Each number is 50 + 10 x the weight over its row's rms, rounded and kept within 0 to 99. Layers, rows and columns count from 0. The size before them is the row's rms in percent of the matrix's.

# down: layer 4 MLP down (transposed), 768x96, rms 0.283, rows 581-597, columns 0-95
# up: layer 4 MLP up, 768x96, rms 0.286, rows 582-597, columns 0-95
down581 103:53 50 53 44 44 54 46 59 39 60 53 39 58 54 47 22 59 34 37 46 58 28 50 60 46 36 49 60 56 47 41 57 63 54 53 56 46 60 35 26 48 53 53 40 65 64 50 39 47 60 57 46 54 44 56 13 63 58 36 52 51 57 48 58 35 50 51 66 44 46 37 53 47 41 49 48 58 59 50 48 67 23 43 56 50 50 45 53 58 40 37 51 41 47 49 51
up582 116:45 38 59 62 35 41 45 47 46 31 58 67 43 55 65 55 44 46 56 55 45 30 51 58 67 57 64 49 53 50 74 52 73 59 54 47 61 67 46 55 42 45 54 50 52 52 51 53 68 55 36 43 62 36 35 41 38 53 43 47 50 55 44 44 48 42 45 33 66 54 31 60 45 59 54 43 47 58 55 50 41 78 41 53 44 67 55 53 48 38 55 57 60 37 53 39
down582 128:49 42 50 46 38 53 31 48 45 46 44 36 41 68 65 52 48 41 56 57 51 47 44 51 66 32 52 55 43 55 63 54 62 41 50 45 71 49 40 46 45 42 51 45 60 69 32 52 51 33 53 41 63 46 42 47 42 48 27 65 52 58 54 63 36 50 69 34 61 58 50 57 36 41 43 44 70 57 40 74 46 63 55 39 66 62 41 52 53 36 56 49 47 44 58 51
up583 093:51 59 60 55 53 64 41 61 54 41 49 45 50 58 33 50 52 52 55 53 43 48 37 38 51 44 52 49 42 46 45 44 43 60 53 47 73 41 19 45 51 53 46 53 48 35 52 50 69 34 67 42 59 53 42 63 35 26 52 57 36 59 45 46 54 44 49 47 50 53 50 68 50 57 43 51 44 59 59 47 38 64 28 65 61 65 44 55 54 54 57 67 41 53 39 25
down583 119:31 46 54 56 52 44 56 44 57 63 47 44 47 42 45 54 26 52 61 66 52 40 63 39 58 71 42 39 49 51 23 65 62 57 65 56 67 65 35 58 66 59 44 61 39 47 54 41 47 49 45 46 54 54 47 49 46 44 44 41 73 52 49 53 55 41 49 27 50 57 45 49 57 41 41 52 51 57 47 46 44 47 70 67 65 61 50 51 56 48 52 60 41 68 40 62
up584 103:55 53 39 46 55 64 54 46 54 58 45 45 42 49 70 48 39 36 52 36 51 46 34 43 49 70 44 68 42 32 53 61 44 61 41 54 64 62 50 45 52 52 41 38 51 38 56 53 41 54 35 40 61 61 40 57 71 32 38 60 50 57 58 58 56 52 53 52 65 53 37 44 45 55 47 61 44 46 58 46 70 59 36 60 57 67 37 64 44 47 58 47 44 38 59 76
down584 094:64 45 56 39 39 33 67 51 33 36 48 62 51 44 49 40 52 60 39 55 53 44 61 44 58 37 64 53 57 63 63 40 46 52 46 46 52 51 42 47 42 47 58 54 47 49 55 57 29 67 62 67 27 58 53 47 47 48 54 53 48 28 57 37 39 27 54 56 38 29 62 54 43 61 51 44 33 48 49 61 44 41 44 39 51 46 38 42 37 56 45 70 53 57 41 39
up585 087:56 31 52 40 50 65 60 45 61 40 51 28 49 45 59 48 53 35 50 41 43 57 59 48 49 55 66 59 55 73 58 33 65 57 51 41 59 49 32 48 72 46 48 46 37 59 48 45 53 50 51 38 32 56 55 53 51 56 57 57 39 60 44 61 42 65 78 50 48 52 60 48 27 58 51 47 48 51 32 39 47 44 62 59 43 58 54 45 63 53 57 59 47 65 40 67
down585 091:23 52 45 37 62 44 43 30 36 31 61 55 45 53 51 49 27 52 49 52 33 49 53 68 64 37 54 50 33 43 66 59 52 49 55 50 66 45 52 49 46 47 48 60 59 60 41 44 49 36 48 62 45 34 45 52 38 50 40 50 59 35 48 48 42 26 43 55 48 44 45 43 48 53 47 39 62 29 51 52 55 62 40 51 47 52 63 58 47 65 39 34 62 45 39 63
up586 102:58 34 62 63 50 46 49 67 45 48 52 57 36 58 59 51 56 53 61 56 42 59 47 50 47 57 50 58 72 77 58 41 59 32 46 45 64 40 57 49 53 54 68 48 52 53 62 52 54 47 47 58 66 54 18 55 56 47 33 58 36 48 58 57 44 44 60 37 44 46 37 26 53 51 51 40 38 55 50 57 57 42 51 52 52 64 48 67 54 58 42 38 52 69 45 40
down586 102:42 55 40 52 65 41 49 38 41 46 50 42 42 63 39 29 41 56 37 50 50 56 65 53 61 35 55 41 37 56 51 51 59 54 60 74 42 66 60 33 45 47 58 49 44 38 53 59 54 35 41 58 49 43 55 48 51 36 69 34 53 60 52 66 48 61 59 63 48 43 50 57 58 34 48 46 28 52 52 45 40 66 56 42 45 56 52 53 59 51 31 33 42 48 39 73
up587 106:39 61 47 38 47 52 38 53 57 54 68 46 54 49 45 54 72 45 45 48 54 45 33 60 54 60 52 50 23 52 44 44 42 67 50 37 53 49 69 69 46 44 50 34 66 63 50 43 44 52 44 62 26 50 53 39 48 56 27 47 45 52 62 68 59 50 44 43 43 35 44 51 39 40 29 50 53 52 39 50 68 55 60 56 44 41 53 38 53 71 41 60 42 52 51 56
down587 107:44 45 55 63 54 52 59 56 59 43 38 48 65 56 57 45 57 65 47 60 51 54 55 55 45 42 41 46 44 42 44 54 56 45 42 56 53 47 50 49 44 54 53 47 37 52 45 63 62 60 42 73 70 35 44 61 24 54 48 56 46 39 31 28 53 63 29 51 56 65 42 56 67 40 60 43 63 61 48 51 57 34 23 34 43 37 61 52 45 37 49 52 46 37 47 49
up588 112:31 55 43 47 51 36 48 53 64 42 41 47 55 68 52 59 61 43 53 39 56 50 36 40 43 73 57 58 43 51 44 58 44 42 34 50 46 57 53 40 57 38 52 36 56 39 35 43 51 42 47 45 56 59 40 29 41 44 52 64 50 56 49 44 50 40 75 33 45 35 54 40 43 59 57 38 52 37 72 50 63 38 40 64 74 64 57 46 50 51 39 53 56 61 39 48
down588 114:39 53 48 41 45 64 53 55 33 39 32 45 67 52 33 43 36 44 38 58 54 45 42 59 44 47 61 58 56 51 49 53 48 35 55 48 64 36 62 60 55 50 49 57 54 51 42 50 49 38 51 31 47 50 45 44 52 53 51 41 22 53 56 29 50 45 62 45 49 45 47 52 51 59 34 51 69 56 57 44 40 33 60 58 65 44 31 34 33 54 59 55 43 38 40 24
up589 097:39 67 39 51 49 64 51 60 47 35 61 50 34 59 36 71 45 43 65 35 62 48 71 55 52 59 39 44 51 62 51 35 44 55 37 61 53 41 47 45 49 41 33 28 56 63 46 45 56 27 52 51 66 48 29 59 44 46 47 39 47 44 44 41 38 58 49 43 52 42 53 45 52 57 66 53 39 46 37 50 59 35 59 48 46 33 56 64 48 54 42 59 57 51 60 63
down589 100:51 65 40 49 61 65 57 36 26 55 27 49 54 41 57 56 49 42 42 56 46 50 41 49 40 41 52 42 42 34 45 63 32 38 62 33 58 34 54 52 58 44 63 60 45 61 45 41 56 50 63 41 54 30 46 51 59 70 34 55 55 54 41 59 40 55 46 56 57 49 54 64 73 53 44 50 47 49 49 47 46 42 56 44 59 52 54 76 31 58 52 31 40 48 50 53
up590 101:47 52 49 59 62 45 46 43 44 64 37 63 41 58 66 33 48 48 42 55 52 32 31 43 44 57 40 62 49 23 42 57 67 50 39 56 48 54 54 58 41 37 55 42 43 51 49 51 57 45 50 59 52 69 42 53 31 40 56 42 20 61 51 55 47 70 49 58 48 45 44 45 32 48 69 54 54 60 52 62 52 61 34 53 50 62 57 60 50 38 54 58 60 46 33 54
down590 093:28 53 46 63 52 43 44 40 61 39 61 43 53 52 42 63 45 59 30 52 59 56 72 65 46 34 49 53 45 51 47 57 67 46 67 48 41 56 52 48 34 59 52 51 57 46 60 58 36 41 45 56 42 28 57 52 46 60 42 49 62 52 52 49 65 47 44 54 51 52 61 48 59 77 48 59 33 47 27 26 56 34 62 41 42 54 43 47 36 52 44 49 44 45 43 40
up591 097:48 55 55 55 58 67 32 28 59 63 56 63 52 59 34 46 60 41 49 40 40 39 34 66 37 58 48 59 47 51 47 58 57 52 66 64 50 56 65 50 51 57 41 43 50 46 57 66 56 34 43 50 50 61 55 46 49 65 59 42 41 48 47 71 44 40 40 56 68 59 66 55 68 39 56 45 41 47 61 37 50 43 38 48 46 45 64 51 30 30 39 53 53 60 41 44
down591 096:64 41 48 53 61 34 49 64 57 45 44 40 48 45 39 31 61 61 39 63 48 44 54 48 34 59 37 63 53 56 64 60 43 41 41 46 47 42 66 33 27 67 47 52 57 45 31 44 56 61 66 66 59 53 35 52 34 43 56 43 54 47 60 44 53 48 43 53 51 44 54 59 51 52 35 38 43 62 38 43 60 55 59 36 47 66 39 56 39 61 66 54 34 47 54 62
up592 106:42 61 55 32 65 57 35 48 62 48 49 60 52 49 47 44 46 42 67 46 31 37 52 42 64 34 47 46 45 58 34 56 31 65 52 55 49 54 49 56 64 67 60 46 63 52 57 35 38 63 52 51 33 38 40 57 61 40 44 47 49 30 53 51 45 44 63 52 41 47 45 39 42 41 60 66 41 31 29 47 60 47 49 54 56 43 61 34 64 67 52 57 45 41 55 56
down592 099:33 55 49 53 55 57 49 62 59 44 40 46 63 55 57 30 57 46 44 47 54 53 38 56 71 67 42 50 41 69 48 39 55 41 57 45 71 54 59 39 54 66 54 56 44 49 41 55 50 48 41 32 47 58 51 39 59 38 45 79 68 51 46 55 45 53 39 56 61 64 48 63 51 37 25 43 53 52 56 51 62 36 39 58 50 47 49 44 46 31 40 52 68 59 56 58
up593 078:44 51 45 66 38 57 38 50 33 46 49 55 60 47 28 50 50 47 53 40 48 45 55 53 52 72 65 55 45 49 47 62 40 65 46 45 32 32 55 53 41 41 50 46 52 52 44 62 45 50 51 40 25 64 46 59 50 73 44 65 38 44 74 39 36 48 59 59 52 46 59 60 58 52 28 40 48 63 33 67 65 48 50 47 45 51 47 52 63 55 52 49 41 55 67 53
down593 091:36 43 53 40 53 53 48 58 58 56 51 52 61 45 53 35 27 52 40 37 39 41 44 58 58 55 41 72 59 62 44 64 52 52 40 72 46 56 49 50 28 40 32 32 51 51 63 69 51 45 63 65 37 45 49 42 39 52 58 65 59 58 52 50 53 45 51 45 44 50 44 55 62 68 30 52 48 43 59 44 44 40 56 42 62 45 60 70 59 39 33 51 41 56 60 57
up594 101:55 54 41 77 30 56 46 34 50 54 41 42 60 36 64 63 37 36 71 59 38 62 63 40 40 50 50 55 51 55 31 49 59 48 54 48 42 44 62 58 50 45 49 61 43 55 54 54 49 44 53 37 47 38 41 40 39 62 56 53 65 45 43 48 33 34 44 53 56 58 43 52 67 64 69 54 55 46 59 44 47 51 55 50 45 69 43 49 62 28 49 60 54 60 55 34
down594 107:51 56 57 49 56 53 64 49 51 58 54 39 66 59 64 72 35 56 66 54 50 46 55 52 28 71 52 49 68 55 46 50 48 43 42 40 59 32 36 66 28 38 46 54 64 53 51 39 50 60 46 56 29 53 51 63 34 63 55 61 60 38 57 58 48 54 47 32 61 53 48 49 48 36 58 41 57 56 42 53 40 60 34 41 51 65 42 41 40 57 59 45 40 38 53 39
up595 100:38 60 57 41 42 68 41 43 38 59 52 64 42 65 55 40 47 62 46 54 39 52 56 66 60 50 54 52 27 51 47 47 60 47 44 47 44 80 52 44 52 53 54 55 61 43 31 45 39 53 40 37 58 39 53 46 43 62 29 51 45 36 55 44 44 51 42 51 36 34 55 41 50 68 53 61 71 46 66 66 46 36 53 72 58 53 51 45 68 41 44 45 53 57 49 49
down595 113:50 52 46 68 54 58 65 45 68 35 47 32 56 50 54 49 61 50 53 52 53 55 42 45 59 60 59 48 44 41 55 37 47 49 39 67 73 45 47 41 59 49 52 40 40 50 61 55 34 65 39 45 60 55 58 43 47 68 45 53 49 41 55 63 48 53 32 46 58 33 43 60 48 29 39 70 50 45 40 55 46 50 53 55 44 65 56 60 55 59 58 45 46 72 53 82
up596 099:51 57 51 51 52 63 58 48 55 53 63 60 50 49 54 28 56 39 46 41 59 50 55 43 57 60 55 65 54 45 41 63 55 40 43 48 52 35 39 55 37 47 37 44 52 65 41 65 56 43 53 32 72 48 47 55 50 41 83 37 54 66 26 39 44 41 58 51 42 55 70 42 46 32 38 39 56 53 47 64 39 41 67 56 53 38 49 56 44 51 47 61 40 52 61 54
down596 116:70 45 49 58 71 61 57 44 53 38 45 53 62 56 51 51 51 41 61 33 55 55 48 64 54 60 50 48 54 47 67 55 59 45 63 45 54 45 44 53 49 53 34 51 37 58 36 58 67 45 41 57 49 48 47 32 43 59 44 52 41 64 49 30 48 35 39 42 61 34 45 71 53 58 49 48 43 29 52 38 53 68 47 57 55 70 44 74 42 50 48 43 27 47 54 49
up597 112:73 41 47 58 57 56 52 43 43 76 33 55 59 40 30 40 52 34 53 35 55 55 41 55 46 53 48 52 56 41 35 43 44 43 54 52 75 55 39 45 37 53 50 49 34 37 43 49 44 34 30 60 52 64 46 62 49 57 60 69 51 44 52 34 48 45 61 43 45 43 53 36 61 49 60 57 53 50 43 45 38 65 40 59 38 57 71 40 43 56 53 38 61 44 50 50
down597 104:21 38 36 44 59 60 50 63 40 51 52 48 56 49 69 42 58 39 47 39 62 39 65 44 58 38 58 46 46 66 59 61 55 51 56 52 53 37 55 67 46 59 56 55 70 61 62 52 59 45 49 48 72 46 50 62 38 47 47 43 42 54 69 66 34 46 60 58 45 42 50 52 53 64 50 32 59 41 66 46 61 61 46 45 52 53 40 65 49 63 45 62 68 53 44 37